Each number is 128 + 32 x the weight over its row's rms, rounded and kept within 0 to 255. Layers, rows and columns count from 0. Numbers have three digits each. The size before them is the row's rms in percent of the matrix's.

# down: layer 16 MLP down (transposed), 704x256, rms 0.0824, rows 92-158, columns 128-191
# gate: layer 16 MLP gate, 704x256, rms 0.0852, rows 93-159, columns 128-191
# up: layer 16 MLP up, 704x256, rms 0.0877, rows 93-158, columns 128-191
down92 103:120116091127153147133189153114169171073102157062129080132141118094073124082136184075085160110119105086122117154187152128111105095134128140126109101134180122165114113096076082116150099207126082
gate93 102:070100090159156180099111112136119150126098189120146159110145130138129105084192155151167106084144131162069119083117105062187129137067115117121123157149085090146137088125190115129119045089128133
up93 104:138118100158170141120140098156111131195096109116120156144103148069101144142143128180129127160174112154165180136167116071143119148082149162088118114139109170106129117078120129100138133102071214
down93 105:104214154195136169115131084126130128139174108158115159152059157147192114101097159180151158121162084131117132116167163111081105142104161173140165132160155114144115096147138119091093123098195080
gate94 097:171087138103117178053128136125104137165128141187188103122154113143116152120187152170137147135162078156120133153144103152140090122101111110122102076076086149138042087163170072161124152107167146
up94 091:137161104047153098123122130191089128166131131132113118145170084137084073097102098167127160093157146131136139128144116149109153194116164155098126066122154149116118103130189066155092202107155073
down94 095:179138131117043141129130083147128084171113118150129152116110139190139140180165138129104127133129203089157144084177145095099085115154081111153114131189126115143182122111089144128151128082118124
gate95 102:129111135145145166163162119134096180156164167126141144132171115117106166143127122158076081113160153133129115113180123095146135131139164133099136095118164088136153050144166181141132057129119096
up95 098:141115086109116151126133164124118100177111103135131177116146058153156136113100104114077176097148078111092153155117153131173188143177139198111119090137165177096040092107085157115184131102146139
down95 099:106149140094158169097127093089110103100128153187194119164112112094122057125126163173119100138179125176152122086179152189145130126185135125172088173166153120100088135127146107139097148143074113
gate96 106:131137139168190156075147114164077162072138186120154111095179164109127114151072129143135200121103148162099134197098122111165143139082120113137144138132161105146154141121095115181117083109122134
up96 103:105145128101132129127079119104123188077111162154141130132119085098128138136159104077109118177088156154133088186116177140132125182111087148169131129151131138111145161093144173159166114161086149
down96 098:103176080106118147118078117171089161069109101122136145113201165130127096101166143123129193084104086112110097126092151074105148125106148131179146097113134090147143140109097058148119164127102123
gate97 101:073145134057080144089019109163142165125111157168105169137137140169152150156121157114157118113129137195143121154096136173114119134133186135108112152086164135121090117143155136091108094160118155
up97 095:135160133143123138075037103160160136138144107075168154069130164078202172192131158170128137144150148090123171155165111066071160178145134118127072158122048144140170118114161185164164167157153170
down97 091:112155150146106171097129109122152094108105175115123160109133109125173124148121154099107154133104091117147169102094168093133232118100191123170121087106084163126094123130140144141097175116128147
gate98 104:162139134204149151121135126121169126195153137142088124124165123168112141173116123103152123113144159154124083097137078131150081148113119164158108234173106116129090130133158144032109080101147113
up98 104:108066113126175149078061117175147197145155120154110114172156139174178087066108134048148094057139073147155126052151094193092137134139106102153118126142111133098112118094200112110180126108188086
down98 107:148157108151145078089124173120111125105100154106099132071155151138120059090137143156170193117176127094131102146126132173086150082146161123144082142146124108150145164162114120123154187154090115
gate99 101:095130123125098165110131128136127113184110093127103102105089148139105093123111082091103090112151177097077078157097131055100180092138179146125090115126136079147096141146063106122165098109088119
up99 099:151152159152134120088124226143110106107156132051099100154136130111157109138114155165084162127133117113142074148132069112084119119128088079107092115130109123178148168155160104166159097171102114
down99 101:148162127133092103119072076098089156100163148131146163181156128135163159128134134130115111104078141154136127125124108068109099112136176083146080122108132085134173193148169151133114151202171149
gate100 099:128056184116094175057073162086072110169151164149109123123122111127142119120113089104148137176117109163107113158104094104095123127132164131118145173109138114115116124140144084153121056095134083
up100 101:158038154168082151072102072121124138120155164181078119092085110127109146074083108169189129119126123097151127160153094118087130070100156056101116157113074134153153150132047091139133106178177077
down100 106:080140156065116086112153076053144104082139108136105148074159144157104122111121177130184172061080154140137160170131163126132163143149124099101115133152100161111160121124112071153180056175179153
gate101 102:088126118089167151066117146108120161206121158138143112149132120114131147152132183130120091100114151142193123085061131151099148127202117153161065155096176067125095163094107138085100066102104124
up101 100:131069095137129134200096082163159118088143138151161200106088198126149148074135117099125100110172115144040118136119127103090087148120148114128086177170122139032144136117158149130177130058116114
down101 103:122083126142137186145103128136099154111106130164145188097113167135093135089138089116127156096131180114170105096110139184131091185112145064082101107140104079135132156087140156128055136140139062
gate102 104:160114097090092184180149115117129140157124142173138176154115089093132074116129119111152159185164126091154190089142184127156175143157194123153084134141138100089103095111127162097174135181150177
up102 101:099112169108117174119075113125129148067143105093034118132115111136133135142130187129185068128143163092122147090131114115100105146098115098101112129147133109139075153127134173102120124154128077
down102 097:184129147165108126055139144165152156166162097087078092121200165147119166135113153157105108113122112128153145169034145158122135150135100177086139178103181135145122177145127114057109121064187116
gate103 092:160139113133068112122170128081141129140133100113115138205145139071081130154102154149160129182102181085109134104176160131140105096130081159131107093136079110161124139175108096151109096090105130
up103 095:129173129144110164121121142134110117139169135152126099090078145124081085109134111108130147196149146137124093113101158147098143103165146070124147146062122144116166091141122135174176139152097046
down103 092:136125115100145159068175100169140143068140115102126131122132169106146191108094153180104157110098140089139127119085088107096093113127152094084176082118071111152134144116136130153111116080106088
gate104 103:181130113156130149136090161148107130144113134117121141153144100157152080107197090163160122116159149135111119113076122120180158134155146161100149147115167104105058189162104116181142080124123119
up104 100:180168166132119134159132104098105108115169140131169125146095133160111134053136091146181189150073136145136097110170170117169158066144109103112117126091122143144089070123156098140154105135152166
down104 100:105091170123124101166181137121119093096145102097092130134123131114169155136187136083122142096081137117133122095098148121135117111122137120151196192136078204107101135144120148129122082091148085
gate105 106:167157150104115199101056144155139167108132143127124128128111148104118101146150186067075118124108082146123125086131101108154175143111109146154078205078109132136108138091139179107147141127150086
up105 099:108106104082120151148113174178147163131143131124127148127079050135112125097091119053076123179124191126050123073112109144163208081123110090119113133142211114135127117116142172142060143156112169
down105 100:134093163171146115113109187156137109149105148105112139123128175184230134096144132117113130144116118117158151102199122137074134128103153094150204055182136096123127096148096146074112129133117131
gate106 094:100122129129127169160141145148111152089144047131126171154143108164048146086082144144150128125097129086121144186141124141129191149122161158142142207127144106135149144117142185177142071087102138
up106 094:107097122151126143132116173124132100155094155126161179148142139097084099118131135127121049072071129182144128116135142107135177192140153119146090107119153182179145101098155196137092084158122133
down106 099:163111226085124089101067170147130088137124110175092126169130133116137188119112128159072112122098127085152027116163086157123106161165134157136143116132179142126101121139130102129147160151137174
gate107 101:131100187198175094145127073109153109069154134079126162137154119139129136116109095134142164124093098146094051142169085110188190127142167136136090110096133139133135119109123080149096033085138132
up107 104:089157063063140100106175148172097156113138100149120120154216193143110076141097105111135120099158155178189102190090098140132137119133120077087157080156118105135187133177100097118124138112130155
down107 106:149133106198101111120128077147150115137099189125149147094136123109132125080099117087144112169151111193155141147169114150126154094125114125073078161134107116173099146148117118122139115127085054
gate108 095:104138107158099069061132144171085120115111120139054135114138123115161188132144070191120098063190136076106150137115126106083149068076120110081148060085112218176050119178129151105105074093153126
up108 092:158153105102143124120129150141125084097182179114111182065172091085075132138116150108129163163126203129161125092156107178100144114110067116202160150118111091138119127118097093119063112081134124
down108 091:119060155133136132125163120095155125096154103200090143155175085133199093143100124130101178107158144091054117160042102119133118109139131129050120122093129211135092121142125137159151149144155085
gate109 103:125151100092137062087097160131115204141165149144148084170096163141178146171136138146083128132100129099142128192071187099113155136157120177125115107139152173103094154119142174085166089064089132
up109 103:088146107167121148111137164122097106103121140109128149126125095116146103120132140127116146110145155097118128161168141097118104057106135142078127151099100180201105051122146170160120121139114069
down109 107:150144124099108136131147126176153177203126086119127141083164152135085140142140145178150146071132055079159174174165115108160127077153170153124074119112072144142113103088140110105139137095106035
gate110 104:134090149135153120137107119130118096111119137112139208158152117185125117093087129103125117164129126108149140139138140144122119135133145195177147177118131168105072164096145164150106160066098109
up110 106:143092126137077136049079112102151114151131122112120111139197183132191185152109181151142106124144110134158124154117112183083086105111155093143115168109092133176149084124103185160122135110084162
down110 105:180123141162171131119116166179125112139108170089138121109127147124080150172104110154184113071097141103096087103147168122135159109090099134149147167058126106074157187102138083141102118175170127
gate111 095:084150104114119055160149141119143098143062153189121115134170134098122122142087084099086147079121117098211092136094105109154118168112099133168152171082136126124136114144183121142148128147141142
up111 098:135183148195114159169135078136131128149142135091105166156145077114121095091144164179172112093117097115104186191138151108143134130097167172070137106132192157131109102078099168139108151091180127
down111 088:152107137135169160131154193104143121123139152103101127117123093144046074130073093122113128144155146137142144096134149142120149128113140153174117169132105087118128140139126119145090145133121131
gate112 102:118153126130194094123100118115127131059136115127155099101167129124109099187116171120072112180078152120083156124129103143139149162124133157178080197199123098139130095152186143161106155137084121
up112 102:127108124111125097146091123117056128089186169092188141126086167064166168184109090141118144121128200078100144095135138119122119207146159101085135170170106076147148119155094162168086119087101165
down112 105:136114097088106136142136136093055185111170157124086122159095123119128168102138144086118133131089100077132150190080128165108135132136066172149134103122145143071143140106111083074105157161131196
gate113 101:103139152096086121090093079139104121194074111115078155159140085135112107120147138099138079155127141103113112123111167150140116154051145172159096152166078192143114155122144071176171113140158117
up113 100:094110125207134117064089189143171133122133141142107127176058107119187125132058132077148090105144071126147138082138101099112128130122082170153084110108113109114116150081132085105058134123060047
down113 103:129120075194097130127177119150093135098087153132131166066104108162109116138131157147125132123114145180126120158105126126091171141154101135069098157091116092140115145138185153115121110102115154
gate114 107:118172118094197164124173137103095145126144178068126121087089129094107118095163089159065122103164151097113138116108156090146111128124168186091163114115129084137165165153133132116172123102201187
up114 104:112127114140113124129188036133082124108103160093165149150167103170142155119122205061096167130124071165161130160146151134112106100095140131149142073081093133100154132093134100113073143106109122
down114 104:107146138123141127144151116090132092141143120109082137122101117100082125058098161183102126132182115130102072161156069085071165173148101135114140108113158094163095134141170137077158110124054156
gate115 103:172160110110160091120163115132109083100131141148112114075111179115120143153090116119108135076134127089095133163174125138155104196140208111104182101162089081131112125140179145154097125113090109
up115 097:086163144159060140132200161106159217144107091172089180115142154180171138143119118122126086147176102155121160139102152147106134110170139117137138132093166105116150110108138136072099162139110102
down115 098:154066191089134169103180186097182164100147126080130116112122144153138185114142117113112120139128153088093134101126095100141102121115146147102169089185113157135097129177119121162114111091103156
gate116 103:102052120119199105171080158139126126115114104153135172179119127145146130133154151145171111096144097202132094160150089131151117101051107165107130146140119158135070091173120158119135082092181130
up116 098:138136083128162117163178139166148120194099135131116117099138126162123099083162148129178131151132166127066131127124100132116109185086154073159165131113138116137137148035105073119117163098164184
down116 100:134121047168121115176118084109118102134144126148131105144105123116155113153147130139062132186157122107154106153120132112118206156165107059149160164191075088189100084153142125119161125104120190
gate117 099:081119096054211140134154177177095111168138154139120150143188142098086119161148082114101086122195112103104118117145095150086100183122133140106090142137109117097064152130072125096161122054103127
up117 101:161153138170129102159129139083117133156175076167127136164140101086179092100202160133180146117154113103143126185077186111162152141121141167102123084094182078149128082187119129099143159125083096
down117 104:166106110151108126119085131146118157153171177169128132136139060053131131174111084152164152115146104101145120135124143114194085106141125136107141133176120091157107075100138127126134064110079077
gate118 097:148097175114127115158116164103119168151167156140094162112125161088156058173114127081063117181122096192142139134104138162091099145183164140122125147152105116084140154125144186092095154126151166
up118 098:152077213130109093094154145145116162172116154122104165101084186121164108165093118107117155099132106137155159156114134154150133127140201138106175098083147094092108114213109130144102119127151156
down118 100:134126126131198187122177097101127094075095109126151111094190078143125176144156143135167110167164157066164063162162097071091179116135134156160126144115105140121114091117129127100098126158131170
gate119 099:133127137098137109094086195095052112148153127132085170104143131120130138140082124096162133130094121147108197135138126140099124141133178079131136141121184065058114186140119057162142084121183162
up119 102:102147090082137141070131170147159129110150064153129193147108135102130168115161112207155147113091126093088101130158130182133181156147114107094121084170129123112100113164172114205085131103124085
down119 095:120097136130120225184114102103139091103133134118139123134127133097107108177133096153174117099164119095090130111109168138129104077113143126141114080109125141141144192118123095103136093112070126
gate120 102:137179136131191131063092117151138099103130145097120168107144074080165138207091063109118128168155121123159149174147083075190078158108144132147103218141184101142130113122177146123141115062148138
up120 106:139089088145074104131142199135135103198130160129147128084145141103078069178127138110099107133126152179198098140162125064129106133109142090126101141090118122126086179114138112138121129139111127
down120 106:079099130155128130136112118118164144182116129118155160177173104101135140134132096103126057146111077160147123147144119114112144105063128127128146142161101169090102195132128107173095128173116127
gate121 101:118145205091133139147163156109115107097058209133155097132198085180171074092150167176077115103118123113088171125142137198103159157123118104127091113178133217146108102141164087182128128148126171
up121 101:127170140128162168162109094124115060143150138127133127165151081155075160106129173138132124091084118151086113138137144116148099167093109151074164123109150122128091133119109098159091178154168147
down121 103:128060127116163115060136162132135179169173057157128139192131131123155160133127148080161106146164094119148162091125117126145157114159144116134124148089120184124161130078051104172129172137134119
gate122 100:113157139111054133064145132150073162149104096164100163106088173149103098166088094157124079165119076174065135148098116126109076189143139154069181087153096178132107097143149099122143135098115040
up122 094:151124136184193116165093140144127199105136098108090115167130175124097131180071160124113132125124094132159147152144112151156104125138156085130122132179190080128157128099120118083171158158102064
down122 095:098111145079093140141122198147081112115114118096105071125025147142219126106119120162154146143158094110068165084091141202172138168147200131136179144155108123161085095126109099109091136128109089
gate123 095:149135112131136091124108098152089128144180129085132143171180168111070128154136144190071141141140112103080169109127143101129153154101192128062070136152151116130111109114160206132142060127099130
up123 095:061217138152131124139082105122177167108058101147161144144126121136160117139131123097178122114097160169145094110222125069160090149148164134146128177188145190141207138083083128094117104150123071
down123 098:162113149108147083108051139100087079089074137138152109148133145076156103110144163163122119104077162152117129160136190116166118135133159137071124110162145137155067115201126119202155109070110083
gate124 094:080143159091131142151141168104126085131172104149121132114113110155110150166126171152094115125154119145140083140148127154118162133154073162178146212136138096093158192135214123143159113125105101
up124 105:104164127109143194178154207160138101099129061110145111092134107125160154109209183181118157113082173110052161108132136085097165124067159124128156105116120180082126124167129108142103156122128162
down124 105:127184149139087099171130181096137093170112096086125168145167130144152151093115128219131143105067108129132114141083115146126070133103159124131172127135087137153130118094159130138162155104065165
gate125 096:131064150140120119076139173096144167137084120079101121160161159101127142144122180126151153119162109138138096153114169073155098152093129186164102111141151121133104143127176125146171094109069137
up125 107:083153160089171071121102128180168145084161120181070132182099160186168154152149116100103048111138149135157125145146101141092194141163113066191107147157136091110118146150178125151148122098186132
down125 100:116138154083148133122106086165121111177119114170149155120137133071124123158142090095175106101162152184171069125117177089122136179101139143142162071125157162128162078118172136102181138137087175
gate126 095:069132145104172113091077187131181093180132125078044067134105080139166127180124137120100102183127127135121139110120130168118137140160139117141147120143163159179133118136223158167127129159070139
up126 091:142102086174139122179108088147126165188083082125160130091123166149152161231139235129074082163085125178147101090188082147164111126082184136123092115147106130120133099095157120160144093123109146
down126 096:140184109116189109116161093090117151197157109125103138167135154137139066139143128085150132102111092116124110100098177130190115201169107187225149122125132146176105137150143179092109142091135156
gate127 103:125132098098094154115135160089164167102150149150137150155145161100049087147129109134117147189118139122103162137126124084134146157191117156156109124135139138151115142067144139170026128001074147
up127 097:096074145095101091138140123072103159126058130112097174108129142118176222153160154112117164127095149132165124156163145135135126161122121158129093113189163108143132103175113117111151140121085182
down127 099:177147113153168134108110157156112147146113190141135119142128095168082127051130112166204100136095081164092163137070133157103084128098123125130153118149167147119070101098100091109035091108114092
gate128 101:059133133125102166117144159118152101131198110163092107141101101187192063170103145069155097129146167147173079159122125073150143179109185115117128182178070126066093113136174140135111103114147170
up128 106:158144128119096121142127154142147038142131104089121148173118060076143111148145096077132128106160110084137164099103123204076089142113138113117141106071150086173172122159082096113187118177178129
down128 108:085158122137118076162122091081085077096102144148109157107158126155114142105058099099080119174102129106117141084104134095108141130156146153170166117094067097132121144151094202147171119135110155
gate129 094:135197135109106115114103121124158115106083190135165137089174145111154151163177096098166090149111077115176148146108158140115086144100129124054104183108134120108139096131104147120162095063138128
up129 094:115111146131176131153115102160120138136128143096108138152156108103105141196086192157059128096123134154094107147107116131100128086087122120177144147089202137101109048138118115084145184150129095
down129 097:168111128142172176109172108095157111122073088124104137181108091158122122085128142106151165142129171130099108162083112088146135106134158101113160155186153080110133126125121162145139101151136090
gate130 096:038149173182097137075175121116110057140108121110098036061160076145113093130143087163127082193113172147174149128101108147091169150108115165093082092142119155108112100117127160076128159110103111
up130 091:146155160092170103156067096097153126149058086191096151089090177114113172107159197150134148126163141121096139033195127174151066095114126160176086125147128151101147096166089137136105166115128141
down130 094:103086159168104138144207156109161099106200138119133115151157060090126108085117164140115150120114088145090130175133101055111196140126146122055189121104119137103128157081141144113179113136120084
gate131 101:155175173099163083099123115125141078108147119151152157189195094105129124087117132086157116165090108090184175138162216122121148200156119166098156186168076142122116161112077102120114149100178152
up131 104:181085125181156094104124117174147167167150099077153082065066081044096089129150112125098110133139164120098156140119175186137116108098178126139099085084163098124173117171128129104159061144107132
down131 104:109118174104142153135150097062097143133113136122126132160142164159153156134139104122166098105114149073180131146131091096119158131123112163097099156060109104106147183070131067070094112131181091
gate132 097:111108142128102122142170140107107094122232108105112150055123141146068148128099108084157195142134109089133105184139100144150136201151177157056149148097155132103085149175158099129111104116067128
up132 091:119122145177109131117084138140141146055127045092148146177149141123142096122102173146110115111109095137129088153119124100100153087127112173141175115119111131112137121119104106103107217162149169
down132 087:120105137148140111106194105162129064161121189151082059092134159081146105135147058144091076161137140098126183113070096150135139145081092064173057129163195141107120120138147158125122122158146070
gate133 099:183159176103081091101176132152122135115117114132062054170137071165193095157168155166153111123178169084142128180125108106140140088136096139117129131101121082093089193139181117152153094085129103
up133 096:123148069155130136170147175089073149070123074139130037105114136150108168123142148171153175124102119098126180143102122118128124131111139093135107131106125109131208101148099175127137151151121171
down133 098:102107120155113159216135136147108127235060132113155150126100121089104103123127144136134008139172106154126162133103129132130128138126125108083106116150079106131164167141090112101110131114091161
gate134 099:138142140120153127117154141181128191179104100159174093171217124123157138151133173129160157118160125162100098103116144121121126083180167191141145128176134114140132125084173097079157111117129157
up134 100:103109156162061081089145171087150139203082139090132162074147196130113130106140085061106109111163141155115170094135077076090153167144144131117155100139086151176127084149087138170068142101115081
down134 101:101171117109162125165096131169090146081103165066130148107100144127072114082101138142118139110133153154116111085142123125138141104095157140138159152146190158142113133126126078064082128109113120
gate135 102:135126124110161078152120148114146183138119107121097164108134112168151116172098141087105104068057147119105117114111140158098091092122168132191104166066128177068087168129164139134154122084123140
up135 097:118129144159115125153116093128173075082173071136129166115124146071110125164155213167112195120181084151044152117123150115093183126145146112121141125078087169101088175157120124135159189143106176
down135 098:155127151172060101120097105160183104168122098125071118110149118042131128159057153228129143164178109133103125175115135128133121173179075122139113096110149128160086070138117103121130143122184122
gate136 096:123195107152120150091113100112117105093124186157147061127152140151119125171180153109095155148147146079126168100115123106124131125088123142165142147163109067095052106136127185173085077138107099
up136 098:135072104112165189113145079152151145097104171095167128085088204124124141110131160174126158161088098140176176123118174072126165154079137101146155148129089096085066150106121118180091110100156102
down136 099:069136084154148185124100072076132134122088111181208106127119073147143123173152161082099155145081125113131183074159080081141103083104118165148110165126104104090163179186139128096145165081115053
gate137 098:141150137118125141139126069088090166107132152158141203087091139093159137176133150091094091155168143166161143149135180155140155105101118120156141209098088090193077141179119186128138131157082136
up137 100:129056147183128159134114055166082171114134172096110098089121109143083134141095150139132072148118156166126130128081103054153108170092107102097096159070195132144136197123151128099063131161143142
down137 099:109095084182169100130137153092119123120091138111107146113159119131171124127140100159137172132103046112105138080177061123081115140149101130120137095131048147175101097138101136143132147187112087
gate138 098:144128138120074102078141153102130102091114149126148149125132159100139115126177104142142119086132115122146131192109098142154097072171171150112139126138164135154120114134137148112114137166135111
up138 100:082152156089086161175150114081101105147130092108075125145122155124141163118115096103131132126075127103096172098185183139151133117080136157139156117116146128188158085144164136096120135101086147
down138 103:140124156131178146083107120118145144174122163166108118136143088169128119122117129133168102077101091066143207141118104158228150176136145133142127127099100131051123149121176096166099191146103192
gate139 112:105096143121103112107037127140117180094068169165081095132147092152156082151137176161104174115171131152141064162118092121125146107069131120178102105177134106126127148129158136143097173146135143
up139 098:147194100133076084149117120130150138112163144118124137141132111149136136120111111132109142166107140145104134153135112178151116171158147126100165169123126108129105107177090100144119103111165106
down139 105:105073137104143127127106152152093157122114149188089068106192128131141082157106175141117121108190105108094089118111140111119110114083139096138113117178150127140171161110144118168130155136134096
gate140 102:139152085095126103109140174183139096108137156127104164149155122147117100117138145100125124185078187206107144103116134162086172112111106133122131116144138104123112140127151118096104120118113159
up140 101:110145073159170155061164139137102159174153089106081087097089153110134160136098161095161128127117069168074174134099114160125131199081154149123119164115179145104096136131089181053070077112177065
down140 101:134117073131113110200107147028131157141082145163143155138167134121132145091148141109153139100125196086093137183127119163058154163135125139140188157156112154162165079162143136148133218162079112
gate141 097:149091089111138116124144136131061135142071184210154103122189124136096120153142118069150165133122114141095046100116159166157124131137168133158084148115142093114124135147177106153130100139178125
up141 102:199150071155116144119128129119146156125106135182114109148174153134121148147139128091171146094155093113121059138153145156139122129155163148194145144093114108109132068144180155146171154139123125
down141 087:132091156179092204132191126084105109153105146150153146136194061136085103147149087173150144143128144102137122157151121098134169128173083140165110082157100207090091077080155160104178110120088092
gate142 102:078110088138139128131117191114115121122150193186176161140128154091139100181163121096128155082108115208117120197150163118138132161120149130115158135158131074112166142086171148158153130191116128
up142 098:123121126110179102094189148110102123081160108131103113060140114128089134117132112108120145063144123144126198135150171113095194124095181111079096111199114102049190079153086147164087154137108129
down142 099:110082126180144155157084141129176130049150132160123074161083097128132134121138169141093127161181161120128150125139145070057123115065147174135153107121131131101098138050134156136159095128149133
gate143 100:134122120060101106091131106095114126073094149191067130068146154119155117149159154118127184139152106170133085119108125138121181142106154172154107088101083110163082180181087148109117096099161164
up143 107:169097111159136118130093111073148115109184129124126150169129141187128159060143151150102144177123112150111154200213164117150143156109101094076126146108222166080157090116124114129116147165097096
down143 105:094148152131120056137146139092142122110133146084112131123089161169121116095136098172117143189122109113101174115145116190094126168116176123128146126049165155137122120086145112133118048135112202
gate144 100:165087179105125144124122147151121127161140121136127134130150128119081063135105040086155089157127152141122199173062145115107086124118113189121111128104124141085145186097087106103102098042167140
up144 103:128112097151108101157119171098101107169104147096133107202104141102086152092096100113104202213113130142177154134152128094112109083129147086136124129148122102078144100143059141139094212140080138
down144 103:154096163089149156096135130164147114117115130156117186150106097158094089106100114109180108132162146112112104165131111091093111151072098157094165123138173150149136122104107210130098103130205125
gate145 098:074111052148152140148124129049174114189154117152117126099118147103152100169182136133121111091120133157119106179145141148107104089165084164190077124150173145146072077202194174148145106130179101
up145 100:188102101201129157073107110162133109138113158154117131077124133092107157153156096185146103158145134167174140075150072100153137151108122086169109126143069100155136110122078123090116109116130037
down145 104:083148145137048067109119084100090129161098145131109119124152122079125187139089136136153154053134160088138110107116146126135106121147110192175122118176099116138125150167115148157117133113121115
gate146 102:145163172087043075095132089142108134136148073142134147108085144120119054138119094113127103160164115084105134138089101117151083149109095153090150149095201163129124140145065157088178097131135094
up146 103:048141063106080097096172097112098130160138144115102152102075147114095140160132146135121086167155144092125190102086128164170110124171074099169116119191107133182121126214130099156143085099128172
down146 101:167141111156122183155147131070097081138089120135167149140128155155152125125111127101153113097051144127124153098155152143146192083144167159178085124120120081129123098127115112126114104154162176
gate147 097:082047106119139128174101171127169161096136120164150155111174187113055139116165105132170090167111133143133141168065108143128105130171155167135131127119168134014160120122144113135151151095115109
up147 103:209133111136124151147114128117108087097107140177106141072096118102122091122115150154131083166072120148154110115196154095129139124138160149116147112125169143072103115111070106123123141107119156
down147 103:108140157162091166121188143102121186116100140137125145082103143150118095180135095089165135105114125159154200100159169163178090116104112066098202192104121124098070144133135109134235075175101168
gate148 099:124130122103115071063098144043118156111153088140191131142148124122074148181108108165098138116133135217124102159091148140128101104132122135171106095112114154094179075125119164140189062105104082
up148 096:177121150136154126144045165136111090144096171099158138150095079115094075136160117170122109104160115141112125132155176134131142087154147127178082138129168153219105104082076156133120140133112150
down148 097:141125121183177160161175136091189171137142082130178113127159052155137132150130164143120107122202111123160063137091106176116142142098130162111102128161160141112145118122104096089160140114098068
gate149 101:166101115113148145142159160218108088121126136129105109124106104117121119149162089158111096133183184115087145144045121086080117160158102133100099118142168110103085093180160153127131138114150050
up149 100:108124143091103135175134130141118163145164143172118152190144204123121135157138094130167111074145208075084131156142134140090061082112162156107099103073132154125134085155084105151159178139123176
down149 103:186089174109151169161102149146133160139125118092072117116142109175119114086075117144141095169148116154140138108132123106087091069155146053121136129104140152089126139125124172173121119120163140
gate150 106:139156062128114133114103100139153135172149165180152113168106131112177124132160143100176090107161135130146068163090122114165102176145152159124094137139128066110141130105153079127149137183089111
up150 105:097116153133132168130138073181098144122114098065121144116155159108100091108062136174091126122113105122134144137094136105154138117092120105087172176113154155139156116145074168162119092125142113
down150 103:153131129109153111125134106086178153159170138063084101165146112159136162079096055088118104066133122079096107127081156119108152174139093185168125106157092100106157121139146042147165128140110123
gate151 097:149072168121146186070164117122122137103082152152142143184140083159180114077157137145120102091170161113074101134110097086068135134087097175102096136149078120160056141121155162113081111091111164
up151 097:066102059134089133164129131156152140154140141167159152088139118116089168137093162096142126155128125117148142104174111117147111104093136070097220138131133156107127146089122156121177102155156122
down151 101:140150141117126071122157165123095162113104127133107158122165120123150132165092100137146112155118145199111110116179199130097102126140139130159147140110141196153089152168125178143149149109179136
gate152 102:104115113141136167095106154144100136118126138173160159111103116107126112119223164044140106127140095132134111127078166119116148120139133145157089179149103126114126129106130126100205130093087144
up152 111:117109127157135094085107143129140141120040140177153092139194137079158117104112149147053125110066115113136130139160147152089109176183126146114135077124094106152126202116137124121150118144152161
down152 109:145125143115092127109127111126169106101129140063118137114093148133132106186137161151138131123096098160122174145192114116206115139148062116110178150100149091073103140169130136189142111119119155
gate153 098:172089123116094134097067176101098116093089147169181152052119123109092141132105093115166151115149177145139153106129188117105157107149113187167119178121100123173102136156109140137088192136109152
up153 097:130164182112124114159112102107116103139143202220156107171097157145143143082116165111097166174038119135141130195142175144096111115157140107159104072125117126115067093131078099102182135167095146
down153 101:145104137103151190074147120135117090113114196171158090080117130106141091086142188129069103169096123159110175129176132151107140115175141062204083209136092111110083088147098149145091131178101117
gate154 099:106160116120102159101112123097102160098209191135148130092207166101137114159145149070135191129155133142113163154108128150141111152127135112082192178136147115113112078097184056158162138109080147
up154 100:111074105144123124146140120122158100064143082112121094084133124111103110085151114137058117153100155121144133108152151212088099163124194123098124132086154118153141117160150184079143117167135115
down154 101:070129085104159130108180111105142137108120198147140152174088192155161139113105134113109102105115109087175134106120088110115146090180121164155127177123178112116131102155164120181117219120133142
gate155 099:103110152103115114139148131132174150116161187099158159123115120125161140154200142094101107107156138101127174115121150142122186152146121144135140133133108124075094155173162143200140069109132126
up155 094:073102088194157120108140152064173119130139106147066105167159076148166109098084147092186131138104184161167119079088118153132186136128161118126165117129098113143105059135115158048137152117080167
down155 097:095108140103102169173159217149093130126073122090097096179148181142145106169157120174126088143117147130119100142091160094206064130142125159117138087167126142132070127150176155144152136137149109
gate156 108:123105204139164134077113125135058140131101149146135104156112143172109077161094179067103196137160081131092099188115130125128132167172140156087098140068101103130121096073134127118144122037122107
up156 106:087106126047094175178142119124118125108111094150110132122099158111137111152110127073203134100155069150171149073122128151134123080143139127122140086145155126130101120048141168119157186080153085
down156 100:116152120158102086097167112147124144090183121079141153101143122153139128054106076089076107124152116134094089161153102148173113118160134103102145110095173102163143138079121115083125073087157101
gate157 107:119125114115196157124079160169111104125095104124088103169094165153075142153137125118074153187178150111039125098141055136189148119157114152154129130124155112156096071172174138128100074097097118
up157 102:126147139197193066103132092191163105168116168132142169165192097121148128099132156137159099101132122070128109148102141072199099143156090133138196092154134116143172124115175147164132097113130112
down157 103:123110105166106090160168131067092143133126138153159101115104124095154035161138112067127109147075136122136116116074124096149138232143160167137112134087127176136120180127071134095112242129093148
gate158 098:128140107133148092080157105180122059149154082155160136143105121131067128145174090156087124153135110095112127169101128099140103182139168189105122128091079083155180163155142145127130129106138072
up158 101:125189182093147158101137127142140156108200120144142096134157203113095133092080120077073097100100134205108149104163064137145092103097089112131124150125178125087155105087124136109138156101103135
down158 103:133111163144100186119126105149121176120130116098135133151131110131159145133118146131124083130134183158172138167131109128134183088135137125077086096103158094161135172154205151168083172135123103
gate159 098:086163115066079110125146098092086195147164146173172109105105120181074091136072112122106143171104123100108121129123127131031109142140162123143142115179123146089129135180135134090155173114127121